From a checkpoint of a small transformer trained on Wikipedia: 1606M tokens.
Each number is 50 + 12 x the weight over its row's rms, rounded and kept within 0 to 99. Layers, rows and columns count from 0. The size before them is the row's rms in percent of the matrix's.

# q: layer 4 attention query, 512x640, rms 0.0269, rows 410-447, columns 440-479
# k: layer 4 attention key, 512x640, rms 0.0274, rows 410-447, columns 440-479
# v: layer 4 attention value, 512x640, rms 0.0349, rows 384-427, columns 440-479
# o: layer 4 attention output (transposed), 512x640, rms 0.232, rows 384-426, columns 440-479
q410 106:44 35 44 84 27 36 51 23 55 38 40 27 50 35 43 43 55 56 49 48 46 60 46 47 41 35 53 50 32 68 42 50 44 70 77 54 46 44 55 43
k410 104:49 60 43 21 60 62 51 53 38 72 66 56 67 45 27 35 56 44 63 45 53 40 49 43 30 35 51 59 69 60 55 42 45 50 55 53 54 71 47 67
q411 101:57 55 44 49 57 39 65 52 66 27 44 63 55 43 55 48 59 51 39 69 48 55 35 41 43 53 55 41 46 42 65 62 60 47 71 60 47 63 41 77
k411 103:35 53 65 50 58 64 66 34 54 48 45 58 54 59 36 52 45 47 48 55 38 52 45 30 50 47 44 53 85 40 75 50 48 58 34 65 42 51 66 43
q412 095:41 51 57 58 54 54 52 61 55 48 51 74 39 50 56 23 61 60 54 55 48 64 46 67 68 63 43 60 46 72 56 54 62 76 38 31 55 59 34 72
k412 107:55 46 19 47 40 57 56 58 61 28 38 62 57 59 40 61 67 44 42 63 53 46 65 40 55 49 17 28 59 39 44 54 58 26 56 62 40 54 59 38
q413 098:65 46 56 50 46 35 34 59 51 62 42 55 48 33 54 54 43 38 49 69 69 58 52 57 47 56 44 42 38 49 29 45 58 58 08 56 55 48 40 46
k413 107:32 55 32 33 48 62 51 53 48 45 51 32 60 41 57 61 59 60 50 53 52 43 66 51 56 58 66 62 50 52 61 53 52 63 58 55 56 46 30 42
q414 097:49 56 47 38 39 38 58 58 61 45 36 68 29 32 82 51 61 43 50 58 55 57 36 62 50 49 53 56 41 38 56 55 61 49 37 30 56 48 44 50
k414 111:75 69 49 30 53 45 64 31 40 60 48 56 45 44 40 57 33 44 50 47 43 45 56 44 34 39 57 35 51 42 52 40 59 43 64 76 47 56 46 52
q415 101:60 67 61 54 41 68 43 53 44 52 75 39 55 84 44 44 46 53 51 45 65 37 24 51 43 62 56 41 58 75 52 39 40 42 48 68 65 52 58 58
k415 104:49 30 51 36 43 22 52 30 32 32 30 18 55 71 58 37 63 24 52 47 39 40 39 35 49 59 51 49 46 55 44 57 57 42 49 49 40 57 32 54
q416 087:52 66 44 36 36 39 46 53 50 37 51 44 51 34 43 41 61 39 39 76 57 57 40 47 23 61 46 48 56 57 52 46 48 76 34 49 38 45 35 41
k416 077:45 45 39 62 83 51 44 55 43 29 42 64 54 45 42 56 58 62 37 61 58 45 50 45 46 49 72 67 53 36 52 23 45 58 37 40 63 56 68 33
q417 087:40 70 29 40 39 43 40 46 39 53 47 38 53 38 45 47 56 44 40 41 46 35 43 49 26 43 62 57 53 49 42 51 28 47 55 54 50 58 41 54
k417 080:51 47 45 46 56 38 37 53 34 48 30 69 44 69 51 73 55 51 48 57 46 62 47 80 54 65 39 41 66 56 33 38 28 60 59 47 29 36 51 40
q418 086:44 48 57 59 31 50 49 49 43 47 54 48 33 49 38 32 46 73 41 41 74 58 49 42 36 53 56 51 45 65 55 47 59 52 51 52 35 22 33 57
k418 081:36 54 46 61 62 45 44 52 32 50 44 64 49 22 34 79 56 53 54 53 58 43 65 24 59 52 58 66 53 44 37 65 36 52 66 58 68 48 45 57
q419 087:56 59 62 45 36 65 47 63 62 57 35 47 57 52 58 39 52 61 55 32 66 37 74 44 61 64 66 71 52 62 42 52 42 50 66 49 64 53 41 59
k419 090:51 05 53 70 49 27 70 53 60 41 53 59 26 59 31 49 59 65 62 56 37 65 34 57 50 53 59 45 55 33 58 39 37 53 25 39 78 42 72 73
q420 092:54 88 52 45 54 60 50 45 52 38 62 31 44 69 66 23 50 40 42 43 75 51 56 30 54 61 47 47 33 46 66 43 72 28 44 47 59 60 64 47
k420 091:54 63 41 60 73 35 37 36 51 43 52 22 48 74 50 51 51 36 17 38 41 54 50 50 69 50 68 35 50 52 31 33 85 52 65 31 48 40 49 34
q421 087:53 58 46 54 51 55 49 54 51 50 57 47 63 38 75 66 49 39 31 58 57 49 42 59 43 47 65 46 72 59 40 49 37 49 45 70 58 57 36 40
k421 094:43 51 59 47 36 63 52 53 49 60 56 58 37 44 55 29 32 69 57 31 58 77 36 74 63 30 44 44 43 38 79 56 44 56 75 56 48 31 57 28
q422 094:31 73 38 53 44 62 47 38 64 50 62 53 53 51 43 36 60 52 41 61 71 48 64 51 76 37 59 58 45 46 72 41 64 51 53 47 64 30 49 43
k422 092:59 54 51 47 56 40 54 38 43 52 64 41 42 60 57 42 48 35 45 51 45 49 66 44 57 45 65 42 46 44 43 37 69 61 41 38 46 44 38 46
q423 100:46 52 49 59 60 41 65 38 36 47 41 43 58 63 64 46 39 66 41 45 55 58 68 37 52 43 43 51 62 54 65 44 40 59 53 38 56 38 38 46
k423 090:58 29 44 44 58 21 67 35 77 44 56 47 46 50 52 42 41 38 33 68 41 41 65 64 62 54 49 47 75 59 48 55 46 65 49 37 60 44 64 51
q424 096:42 40 50 49 41 57 30 53 43 59 48 56 64 47 56 67 50 62 49 47 55 47 60 50 22 48 42 19 46 55 59 43 41 31 36 58 40 53 39 37
k424 106:40 66 20 43 71 52 44 32 52 46 68 34 47 56 35 43 58 37 36 65 69 31 31 44 29 57 46 59 39 51 48 80 56 60 40 58 57 64 50 36
q425 095:40 57 47 57 53 52 26 64 52 35 51 61 50 39 51 61 47 47 45 33 45 51 40 60 18 63 44 35 73 50 48 59 46 64 60 37 38 42 50 50
k425 103:55 32 35 57 43 62 66 51 34 42 61 54 43 58 48 60 50 40 49 39 42 46 43 50 48 57 29 50 67 44 25 45 53 37 58 36 50 73 51 45
q426 094:45 50 65 60 57 61 33 47 45 47 52 33 61 63 80 46 58 55 41 52 56 66 41 90 43 47 19 49 56 23 48 61 64 64 52 46 61 55 45 52
k426 102:49 53 43 49 57 29 38 37 50 45 31 67 51 64 33 88 46 89 55 36 45 56 64 70 39 52 58 55 68 61 72 34 63 66 34 45 24 59 46 53
q427 108:36 49 53 60 41 35 56 55 61 61 44 43 43 75 51 63 51 50 30 50 63 40 74 48 60 71 40 22 63 45 58 37 53 59 54 48 41 40 49 39
k427 100:50 59 56 37 42 54 61 58 45 69 47 46 62 42 67 47 57 58 56 61 27 60 28 48 45 36 63 52 43 41 38 52 51 50 57 85 37 61 39 58
q428 098:32 53 48 57 43 47 47 39 62 36 58 45 43 83 43 43 28 37 56 40 57 34 70 39 45 70 55 34 57 74 61 32 38 66 45 36 38 45 66 45
k428 104:55 44 67 61 17 57 52 23 66 44 48 36 68 32 43 57 41 41 38 67 49 62 63 34 58 49 50 54 48 34 39 56 57 36 48 59 35 44 36 48
q429 096:39 55 31 63 46 66 45 31 55 48 48 62 41 33 46 45 49 45 60 65 56 61 33 51 57 50 66 36 42 39 47 48 70 52 36 23 53 53 47 56
k429 101:48 57 40 58 60 50 36 49 38 50 62 52 62 68 55 35 37 42 42 63 44 36 51 52 30 59 44 55 77 71 38 66 58 40 58 36 62 59 48 47
q430 100:47 68 53 48 58 66 55 30 35 44 36 50 54 71 65 59 53 54 49 48 61 37 34 49 40 64 49 54 71 50 52 58 41 68 39 55 54 46 56 63
k430 106:62 59 52 42 16 45 48 33 57 64 51 52 62 44 16 64 43 43 51 35 68 64 48 20 77 59 46 38 24 61 51 59 72 46 50 43 49 47 42 52
q431 099:45 40 41 49 51 51 73 48 69 69 63 65 50 45 48 57 60 36 53 38 27 49 63 61 65 29 85 61 45 58 37 44 41 36 60 49 50 58 44 51
k431 106:61 41 63 58 42 56 63 80 58 58 71 50 36 61 48 48 44 51 43 66 49 46 47 38 49 60 37 50 36 58 60 44 38 46 44 33 46 64 64 52
q432 093:52 55 42 48 60 52 44 42 50 57 44 50 47 48 47 48 45 58 46 62 42 45 48 38 59 36 57 76 55 48 66 55 25 65 63 57 56 49 22 62
k432 109:40 73 70 37 75 52 58 70 27 42 34 49 48 74 71 31 54 35 55 39 66 34 45 38 52 60 48 49 43 42 41 61 56 44 55 55 54 46 53 74
q433 091:57 38 51 58 51 42 54 61 68 37 44 42 52 55 50 27 45 50 38 37 58 65 69 38 57 49 53 45 55 36 73 25 45 49 56 89 44 55 61 35
k433 110:32 28 43 52 43 56 52 48 38 50 38 39 58 66 53 50 57 44 65 64 45 37 34 57 44 74 30 55 66 63 48 77 35 78 46 66 43 48 67 54
q434 095:50 71 46 54 40 37 52 36 39 41 53 61 49 59 46 45 13 57 49 26 38 43 59 41 46 48 75 70 55 52 71 39 44 42 45 60 54 18 49 36
k434 105:61 39 49 27 41 37 49 47 56 44 37 35 22 61 38 38 41 36 61 69 56 49 65 73 56 47 49 44 69 42 49 63 73 76 61 54 32 47 59 53
q435 094:68 44 36 59 34 37 42 58 38 36 60 42 51 63 50 57 30 52 50 57 64 57 50 33 58 54 38 59 32 62 53 44 41 31 59 42 37 36 53 48
k435 116:55 28 44 80 62 43 61 33 61 60 28 40 59 73 45 57 48 34 57 52 44 54 26 61 57 45 39 29 55 49 53 56 60 68 48 44 59 74 53 47
q436 102:62 29 55 44 59 61 53 57 47 33 62 52 38 45 54 46 53 41 61 63 44 41 52 56 63 45 37 35 25 43 44 48 46 66 60 44 41 53 43 61
k436 103:62 45 51 38 36 54 41 60 47 69 59 46 29 36 42 45 64 47 47 70 58 48 43 73 57 57 58 56 49 69 33 49 60 41 50 57 58 47 47 62
q437 106:49 31 58 34 70 42 56 27 48 34 60 39 40 65 29 60 35 57 46 40 23 59 44 47 36 35 28 50 24 51 25 54 60 59 40 54 69 80 46 55
k437 113:46 52 38 58 56 50 42 55 43 36 42 50 49 47 60 51 38 52 44 53 50 45 48 31 42 86 46 60 54 63 73 48 51 39 42 62 49 40 53 41
q438 112:55 43 57 43 45 48 30 54 58 43 60 59 46 42 34 42 44 51 35 60 59 46 44 33 45 54 56 65 65 52 71 14 61 42 66 64 37 73 53 42
k438 112:41 28 38 39 62 54 53 47 47 57 58 43 31 69 66 48 39 47 80 29 39 52 52 38 45 39 44 50 55 45 44 41 45 30 46 57 67 54 62 34
q439 108:35 38 63 33 57 50 59 67 52 51 68 45 53 60 46 54 58 34 48 43 42 68 27 66 46 50 72 60 34 44 38 42 42 50 50 42 60 18 63 61
k439 105:77 39 40 74 62 44 51 60 22 26 73 42 61 58 35 66 52 19 44 59 65 51 41 49 36 54 50 41 49 67 50 35 52 64 45 65 63 52 56 35
q440 104:78 33 59 53 27 55 27 38 40 47 63 55 38 33 39 44 40 38 66 48 58 57 40 31 57 56 49 66 49 51 60 62 43 59 40 46 43 66 50 43
k440 104:48 31 52 60 50 61 62 62 52 71 24 41 77 42 25 41 47 56 43 57 46 51 61 68 42 53 53 40 56 44 69 62 81 45 61 63 35 52 49 39
q441 104:30 63 65 63 70 51 45 49 42 60 46 44 60 61 45 40 47 49 40 44 42 72 82 37 54 34 50 46 35 45 48 37 47 40 49 60 44 45 23 34
k441 107:32 37 43 47 41 57 63 35 57 42 40 46 48 45 51 62 51 63 56 36 43 27 57 76 63 59 52 58 51 27 60 60 63 49 31 67 22 53 34 69
q442 103:42 33 51 48 31 29 63 67 55 61 46 48 59 61 43 39 53 45 46 54 49 66 48 33 37 47 59 25 53 56 47 55 46 60 39 60 40 63 56 64
k442 108:66 57 43 33 53 57 44 53 66 24 52 39 50 45 53 40 55 53 55 48 39 37 53 44 53 58 68 55 47 52 56 28 36 56 26 80 49 35 63 53
q443 103:65 31 44 48 48 47 55 29 40 47 54 56 72 30 45 57 55 48 36 61 54 56 50 32 40 60 51 66 69 52 49 51 42 56 38 81 63 29 58 32
k443 103:44 41 62 61 74 48 46 39 50 63 31 66 54 53 39 40 46 52 52 33 49 38 38 50 42 55 62 43 41 64 37 60 45 38 71 32 48 54 55 37
q444 100:64 51 38 59 46 43 52 37 69 47 57 57 35 52 40 43 51 50 49 51 41 42 33 57 50 33 48 42 42 50 41 37 54 49 35 64 56 62 41 57
k444 109:43 36 50 43 65 69 42 48 30 47 59 71 54 52 62 51 50 60 68 44 76 48 44 33 48 35 70 51 52 50 61 48 43 49 82 40 50 75 50 51
q445 106:53 46 33 59 53 49 39 48 37 52 49 56 59 65 47 46 35 68 50 65 48 35 22 56 75 58 84 60 56 56 84 57 48 56 43 45 43 43 61 36
k445 114:58 36 51 40 48 41 32 64 29 48 53 23 49 50 53 76 45 43 60 59 41 52 33 63 58 76 39 43 71 76 63 25 47 28 49 39 62 51 55 31
q446 102:49 46 58 53 47 64 58 42 35 42 31 67 56 32 50 48 34 41 58 68 60 67 57 47 46 45 60 60 63 37 46 64 51 66 84 34 45 55 47 37
k446 109:54 40 46 52 37 55 54 46 46 49 52 38 73 49 51 54 53 64 56 47 43 65 37 51 69 41 38 62 59 39 57 69 65 52 39 50 48 47 86 53
q447 100:55 56 40 48 51 48 59 68 54 54 53 33 51 55 56 60 55 46 25 45 40 51 42 55 37 47 24 66 65 67 54 54 48 79 64 49 52 62 33 54
k447 110:34 34 52 47 53 65 40 44 65 57 55 47 59 45 43 35 37 71 48 27 46 66 48 29 66 36 70 59 30 65 52 42 33 48 39 81 53 36 55 58
v384 088:64 63 50 34 51 41 53 59 31 70 52 55 52 65 52 62 38 39 47 61 47 69 48 37 30 47 52 71 64 59 22 61 59 58 47 50 39 49 55 36
o384 096:41 61 39 42 44 53 68 53 43 45 53 51 54 46 67 58 53 26 59 48 29 56 71 55 61 44 57 50 56 41 63 54 48 63 57 42 42 26 47 57
v385 106:27 49 40 57 39 67 44 45 53 59 49 48 64 17 46 50 51 41 59 48 43 23 63 50 63 32 41 27 54 47 54 32 58 30 45 37 68 44 30 61
o385 091:44 21 54 49 52 56 41 46 56 64 48 68 69 55 59 56 49 49 67 45 58 38 49 49 26 77 57 44 48 56 43 52 55 64 47 63 49 52 60 51
v386 098:57 31 38 41 54 61 33 50 43 55 54 49 51 69 44 48 38 70 74 43 68 47 61 59 42 45 63 43 55 40 51 52 36 59 51 59 57 50 28 54
o386 083:61 49 59 42 30 38 60 80 53 42 58 43 65 47 42 43 77 75 48 52 54 36 19 42 55 42 40 55 57 58 23 35 77 43 71 67 52 42 36 46
v387 092:45 48 31 77 37 36 58 38 53 23 60 52 59 50 38 55 49 39 43 72 52 39 58 35 43 51 29 63 47 58 39 44 55 44 56 54 52 45 44 61
o387 097:40 47 67 71 54 31 21 37 63 65 61 46 40 39 40 52 45 34 36 46 44 53 54 29 54 42 71 44 57 57 46 51 46 56 50 52 49 40 65 54
v388 091:42 43 41 59 46 74 47 50 48 56 44 58 69 67 59 50 42 53 24 53 48 68 43 73 40 42 53 49 48 69 35 58 61 55 60 35 73 44 59 44
o388 103:48 49 60 49 42 47 32 56 45 48 44 39 48 84 44 65 52 63 55 63 47 37 48 42 65 62 55 66 65 49 53 57 54 72 80 40 46 47 38 53
v389 091:54 52 44 52 73 55 45 53 68 63 51 44 48 50 81 62 47 44 42 28 59 56 45 37 69 62 52 53 37 40 60 46 41 78 42 34 49 51 51 67
o389 095:56 69 42 38 69 33 81 56 54 52 45 41 33 70 42 46 53 53 24 47 53 15 56 65 53 59 32 73 55 52 59 42 63 47 64 62 52 50 61 55
v390 101:57 52 36 51 49 50 44 42 42 34 43 49 72 51 69 71 62 41 54 40 43 48 67 33 64 54 49 38 53 46 51 42 51 39 61 54 69 51 48 36
o390 089:57 51 73 57 37 66 49 45 65 66 43 52 63 54 54 40 46 52 41 48 50 43 53 66 80 42 30 39 96 50 56 56 69 61 52 54 70 68 53 28
v391 093:40 56 83 49 38 64 52 59 66 49 41 43 60 54 47 41 44 72 32 41 41 52 54 68 60 60 46 71 53 42 47 43 49 40 49 58 37 42 43 43
o391 102:61 38 57 48 51 61 62 45 39 51 33 62 47 54 37 33 32 58 53 53 52 65 51 44 50 58 45 43 33 59 19 45 53 35 54 34 47 51 48 49
v392 092:41 53 86 47 46 45 46 69 34 46 66 45 51 54 81 74 48 57 49 37 48 50 50 36 26 43 52 42 41 44 38 67 42 53 58 45 18 45 58 45
o392 101:55 47 54 53 65 52 31 81 48 39 49 57 42 63 61 57 67 61 49 54 43 63 59 58 51 54 62 45 48 67 58 52 56 57 45 35 48 56 52 54
v393 104:56 60 72 60 41 44 49 43 45 51 53 57 44 77 73 32 51 52 40 69 41 61 54 58 39 44 56 49 42 59 51 46 41 56 30 74 45 56 85 56
o393 095:72 36 63 49 47 27 64 59 38 59 57 39 58 51 43 33 40 58 43 50 49 49 60 55 41 42 54 48 24 50 38 51 33 38 34 48 36 45 58 37
v394 101:53 37 34 55 53 60 36 60 51 61 54 51 57 28 57 44 39 57 63 35 58 53 55 46 55 65 68 34 52 62 53 54 59 56 50 29 69 68 63 41
o394 083:47 60 43 45 30 40 42 56 44 51 22 55 70 54 45 60 45 49 42 59 58 52 33 53 39 72 51 73 59 40 71 46 49 44 20 43 43 49 68 42
v395 090:49 48 47 50 62 62 59 60 67 43 49 49 56 43 46 48 64 50 46 44 41 55 46 54 37 58 40 58 33 32 66 48 51 53 61 48 62 68 40 57
o395 102:60 65 68 68 53 47 44 54 60 42 31 69 50 52 47 40 36 44 43 46 30 33 47 47 36 47 62 60 56 37 46 62 51 47 65 47 25 30 58 33
v396 091:45 55 35 35 50 56 53 50 38 45 44 47 40 34 48 56 41 53 47 44 75 60 59 62 37 49 57 63 63 53 31 39 23 39 74 65 40 53 44 46
o396 095:34 55 41 41 53 52 25 61 32 34 75 47 46 49 67 53 34 35 39 58 41 38 32 44 40 45 73 46 43 83 51 47 41 68 32 49 52 56 56 57
v397 094:56 36 52 45 72 46 49 59 58 44 54 57 41 34 41 54 42 67 56 43 37 72 40 32 51 50 48 43 56 45 63 44 48 66 62 40 59 61 41 44
o397 093:36 63 42 50 36 44 58 52 58 47 46 65 53 44 43 57 71 34 63 48 48 49 40 48 28 44 51 49 52 28 52 67 38 67 48 44 47 53 65 47
v398 091:46 50 68 44 43 58 55 58 66 48 46 46 51 52 42 38 39 35 39 34 53 46 70 55 46 54 53 56 54 36 56 55 42 22 46 40 31 60 53 59
o398 097:39 45 27 62 48 68 24 78 49 42 54 48 50 28 43 56 46 48 58 24 32 48 36 44 54 59 31 49 36 51 58 49 34 53 57 47 57 56 55 42
v399 096:57 34 58 53 66 33 67 33 39 45 60 49 60 57 29 51 42 64 52 56 52 46 63 50 85 51 50 56 42 20 29 45 62 34 36 56 46 48 37 53
o399 097:62 58 44 46 64 45 47 63 48 43 49 55 59 64 61 43 31 57 54 53 54 58 54 59 36 29 42 40 46 37 62 42 51 34 51 42 51 68 59 49
v400 097:52 39 64 45 32 61 54 43 55 72 64 36 38 56 57 44 59 55 63 43 63 53 37 61 61 44 50 59 49 35 44 30 65 42 41 38 55 48 17 42
o400 098:58 50 60 50 63 41 40 50 76 61 51 56 66 45 41 44 83 56 49 42 54 73 41 35 61 25 62 54 12 69 59 34 57 65 56 61 52 55 51 45
v401 099:42 55 80 64 25 37 46 52 35 40 55 49 47 24 50 49 52 36 56 39 62 58 46 61 34 57 35 38 37 35 32 63 59 49 70 56 55 49 58 49
o401 095:50 45 63 53 55 40 37 46 41 43 41 52 66 59 61 35 36 38 64 33 55 74 44 49 51 32 34 49 63 48 51 42 57 54 48 55 37 62 42 52
v402 102:57 66 39 52 55 63 43 54 39 46 41 47 72 12 40 31 47 49 39 39 59 41 58 25 76 51 54 57 54 54 58 42 56 60 94 63 81 39 39 30
o402 091:50 33 54 43 70 62 31 59 56 41 57 42 48 59 51 37 17 46 54 62 42 59 44 31 47 64 65 58 62 49 55 50 43 56 50 42 71 58 42 54
v403 094:39 38 52 41 34 43 77 69 40 28 27 52 48 14 30 19 54 33 19 64 60 37 38 38 40 68 53 55 31 38 37 60 34 38 33 43 58 36 66 47
o403 092:39 39 38 50 55 36 51 42 53 26 52 72 27 51 45 55 48 45 44 62 38 77 62 47 55 42 52 59 11 57 60 49 56 46 55 70 18 51 47 43
v404 097:33 57 54 63 59 72 35 63 55 62 62 34 60 39 25 67 54 35 33 62 44 19 53 40 48 55 32 27 70 51 53 44 71 50 48 62 79 61 42 72
o404 096:70 24 40 55 51 58 46 32 43 40 59 35 53 53 22 46 56 63 52 51 49 47 44 54 45 74 58 58 59 71 31 54 48 56 62 59 64 46 44 52
v405 090:77 54 54 62 49 73 58 38 54 46 49 45 31 45 56 37 46 44 29 53 67 46 48 43 50 67 50 38 41 88 21 29 54 67 82 40 49 39 43 48
o405 099:50 58 56 41 57 74 51 56 53 40 56 58 40 43 64 49 50 35 41 47 45 44 66 49 55 62 51 46 42 50 63 42 30 42 21 69 79 70 58 51
v406 087:48 53 35 31 51 26 31 33 62 45 53 51 51 42 62 48 49 53 51 56 41 43 45 42 32 43 48 69 46 64 40 48 71 71 36 58 49 43 64 54
o406 096:66 61 48 37 47 36 42 01 35 51 60 38 63 26 38 35 44 49 44 51 55 78 40 46 54 67 49 51 43 47 21 46 36 52 41 39 55 41 59 55
v407 094:61 28 53 62 63 59 66 46 62 57 55 42 64 61 62 51 62 56 59 52 66 59 48 56 55 47 50 45 74 70 43 46 71 52 53 44 57 49 45 48
o407 098:39 61 69 54 43 40 53 39 39 52 57 54 45 48 44 57 61 58 44 44 58 38 46 44 64 41 51 40 55 58 46 59 49 51 60 60 55 39 29 42
v408 114:51 53 24 66 53 61 41 47 60 34 42 65 53 33 47 68 49 56 43 33 62 52 53 50 55 39 53 33 49 34 59 49 44 39 46 51 69 53 49 61
o408 085:31 39 57 40 54 44 47 33 44 46 67 53 49 36 39 54 69 48 34 42 51 55 55 29 54 66 46 72 52 38 77 67 60 69 53 62 56 48 61 43
v409 094:46 46 32 39 37 55 52 60 48 35 36 54 56 21 33 50 50 54 57 75 65 36 39 23 43 45 58 53 75 48 42 52 31 60 55 70 84 55 77 58
o409 106:38 48 52 27 64 59 57 38 55 43 62 28 55 41 55 43 27 58 62 59 59 62 64 41 53 38 44 52 65 48 37 67 48 45 53 52 52 68 54 63
v410 088:49 57 60 40 40 52 50 51 68 56 51 49 58 49 51 59 44 44 46 61 34 39 46 58 66 62 55 84 63 80 23 56 50 54 74 43 37 46 23 50
o410 098:35 52 40 47 42 48 51 39 47 52 41 49 38 48 37 43 47 40 55 56 40 51 18 54 47 48 47 53 66 58 47 35 54 72 41 60 58 44 51 49
v411 088:51 64 41 32 50 69 60 44 44 39 56 51 51 39 29 68 51 54 77 55 71 57 44 73 76 45 63 29 55 34 53 60 47 25 54 39 43 50 58 41
o411 104:52 49 46 53 55 52 49 34 33 50 51 54 42 27 53 60 42 52 44 75 44 73 39 50 59 51 43 42 60 56 46 36 47 53 48 41 66 38 35 33
v412 091:47 53 45 34 57 54 39 16 63 44 72 43 51 30 70 62 56 44 51 65 38 71 49 55 46 58 63 59 52 65 52 54 42 57 27 38 69 63 68 63
o412 097:64 61 73 50 41 38 63 27 45 43 56 37 60 60 50 56 48 60 51 55 48 33 55 51 39 50 50 48 43 43 65 49 49 71 48 57 45 44 55 52
v413 099:56 68 31 33 64 34 49 69 61 53 55 68 47 46 64 46 56 40 40 55 69 43 36 47 57 54 34 55 39 40 40 51 40 48 52 41 42 43 41 49
o413 106:76 49 38 49 45 41 39 39 62 42 53 49 41 45 42 35 42 34 49 47 59 42 56 28 55 49 52 66 59 53 57 45 46 41 47 54 43 48 42 61
v414 088:50 53 41 43 51 55 32 55 47 61 37 43 62 43 36 38 56 37 60 20 61 77 48 28 50 46 49 31 64 38 47 57 37 70 48 62 67 38 67 56
o414 102:48 51 40 33 62 40 44 65 46 62 53 59 45 54 53 53 27 57 54 60 62 62 38 64 29 59 66 39 60 47 38 49 29 52 55 35 40 46 35 48
v415 093:31 66 51 59 59 59 54 39 66 47 59 39 40 45 55 55 42 45 51 67 60 37 49 44 55 44 56 53 53 35 48 40 63 64 46 50 42 52 73 26
o415 101:45 53 44 44 35 42 45 37 52 26 54 86 66 48 65 58 57 55 73 53 41 37 64 60 53 50 65 42 40 59 41 40 62 47 25 41 41 76 50 32
v416 098:53 56 44 44 57 35 53 42 51 50 51 52 26 58 29 57 42 52 38 61 47 58 50 52 39 44 27 54 37 56 31 46 64 54 38 50 31 42 40 29
o416 101:69 50 45 59 59 32 51 55 53 60 37 51 29 70 31 49 52 49 57 57 45 31 36 56 36 46 37 44 40 61 76 57 25 34 48 53 69 41 38 35
v417 094:67 43 52 51 28 34 72 55 53 50 40 49 46 35 49 68 45 53 44 33 72 57 51 58 56 63 24 63 39 34 42 49 44 42 53 26 44 45 67 47
o417 100:55 57 63 44 40 53 67 70 64 62 59 29 54 54 50 53 16 40 25 46 57 34 36 48 29 47 37 34 69 65 45 69 54 60 58 53 64 74 61 43
v418 088:52 63 40 59 42 43 43 41 56 54 32 53 40 58 32 62 44 45 41 42 64 38 46 57 25 62 33 75 43 70 58 26 61 51 55 45 38 43 48 38
o418 101:48 59 56 45 52 42 54 43 49 50 26 62 57 65 55 50 57 47 29 59 62 61 49 44 47 47 41 52 49 46 38 58 82 42 42 44 42 32 59 69
v419 095:53 48 79 41 48 60 53 57 42 73 49 52 44 40 65 85 41 23 33 56 35 42 52 56 59 47 32 35 36 48 35 76 75 36 48 49 34 43 45 42
o419 100:70 60 52 40 27 52 60 33 74 55 38 34 46 37 44 47 53 50 34 54 53 60 61 68 55 68 57 45 09 54 44 49 53 30 52 58 62 56 54 69
v420 088:61 41 22 49 56 45 34 50 50 36 43 45 54 64 50 52 45 51 50 55 56 59 74 65 47 43 56 69 63 68 46 36 50 28 52 41 52 60 37 38
o420 094:69 47 34 47 70 46 64 62 57 46 45 49 47 55 60 55 49 64 43 43 53 49 41 53 57 53 40 39 71 58 99 48 47 63 68 53 35 64 42 42
v421 089:51 61 66 63 50 61 61 56 67 51 49 64 36 53 80 55 52 49 32 40 34 38 57 44 39 55 46 48 43 38 33 42 40 43 37 44 18 51 43 66
o421 104:49 63 41 48 38 35 53 49 51 41 59 73 50 55 52 54 65 69 47 50 69 63 61 45 38 59 16 55 59 51 45 40 51 26 66 60 45 73 47 53
v422 104:44 29 41 32 67 64 47 72 59 57 47 51 45 24 32 63 56 33 50 60 51 55 38 37 24 63 61 46 51 47 53 51 75 50 53 63 77 43 60 78
o422 089:52 45 51 54 56 42 58 66 56 56 54 43 51 47 43 66 60 39 64 60 45 76 51 67 62 40 36 21 41 57 39 33 33 62 25 63 73 42 55 52
v423 095:77 57 61 42 53 41 77 52 56 48 59 34 47 64 61 65 44 36 22 48 46 60 52 65 71 48 28 30 21 41 48 52 62 55 61 62 46 45 69 61
o423 085:23 57 47 43 45 41 54 31 47 45 67 59 51 52 55 48 45 44 42 40 43 32 40 56 38 49 21 62 45 72 45 37 51 46 48 41 52 34 52 58
v424 090:50 29 40 45 62 59 60 38 47 49 57 46 60 61 49 42 53 52 42 27 51 60 64 50 33 57 31 37 39 50 45 60 63 38 41 55 36 62 58 38
o424 096:62 42 39 47 41 45 60 57 37 65 58 35 50 58 50 39 28 50 41 50 57 46 38 53 31 42 60 56 33 42 39 48 57 30 34 41 73 49 66 65
v425 088:46 60 51 41 50 78 58 62 43 53 53 47 42 55 34 69 54 40 65 46 53 48 55 46 51 58 37 77 46 40 40 42 35 79 69 54 50 62 32 50
o425 101:66 67 70 63 50 56 55 36 46 45 67 37 40 52 51 45 19 69 51 43 52 45 52 47 53 49 55 47 72 58 81 50 35 42 28 48 47 44 31 58
v426 091:58 66 57 69 53 16 49 25 44 34 52 55 54 48 28 46 52 45 53 33 57 63 49 49 51 36 44 73 46 40 40 72 59 44 48 48 39 44 54 41
o426 089:78 50 66 58 59 53 29 72 40 64 40 56 57 69 47 37 71 61 46 58 40 66 22 49 44 48 61 62 59 41 47 72 40 38 50 41 63 42 48 30
v427 089:56 49 59 56 59 70 56 43 50 36 56 58 45 55 60 55 55 65 56 52 68 66 40 48 48 52 56 63 46 44 51 50 57 19 37 58 59 54 51 46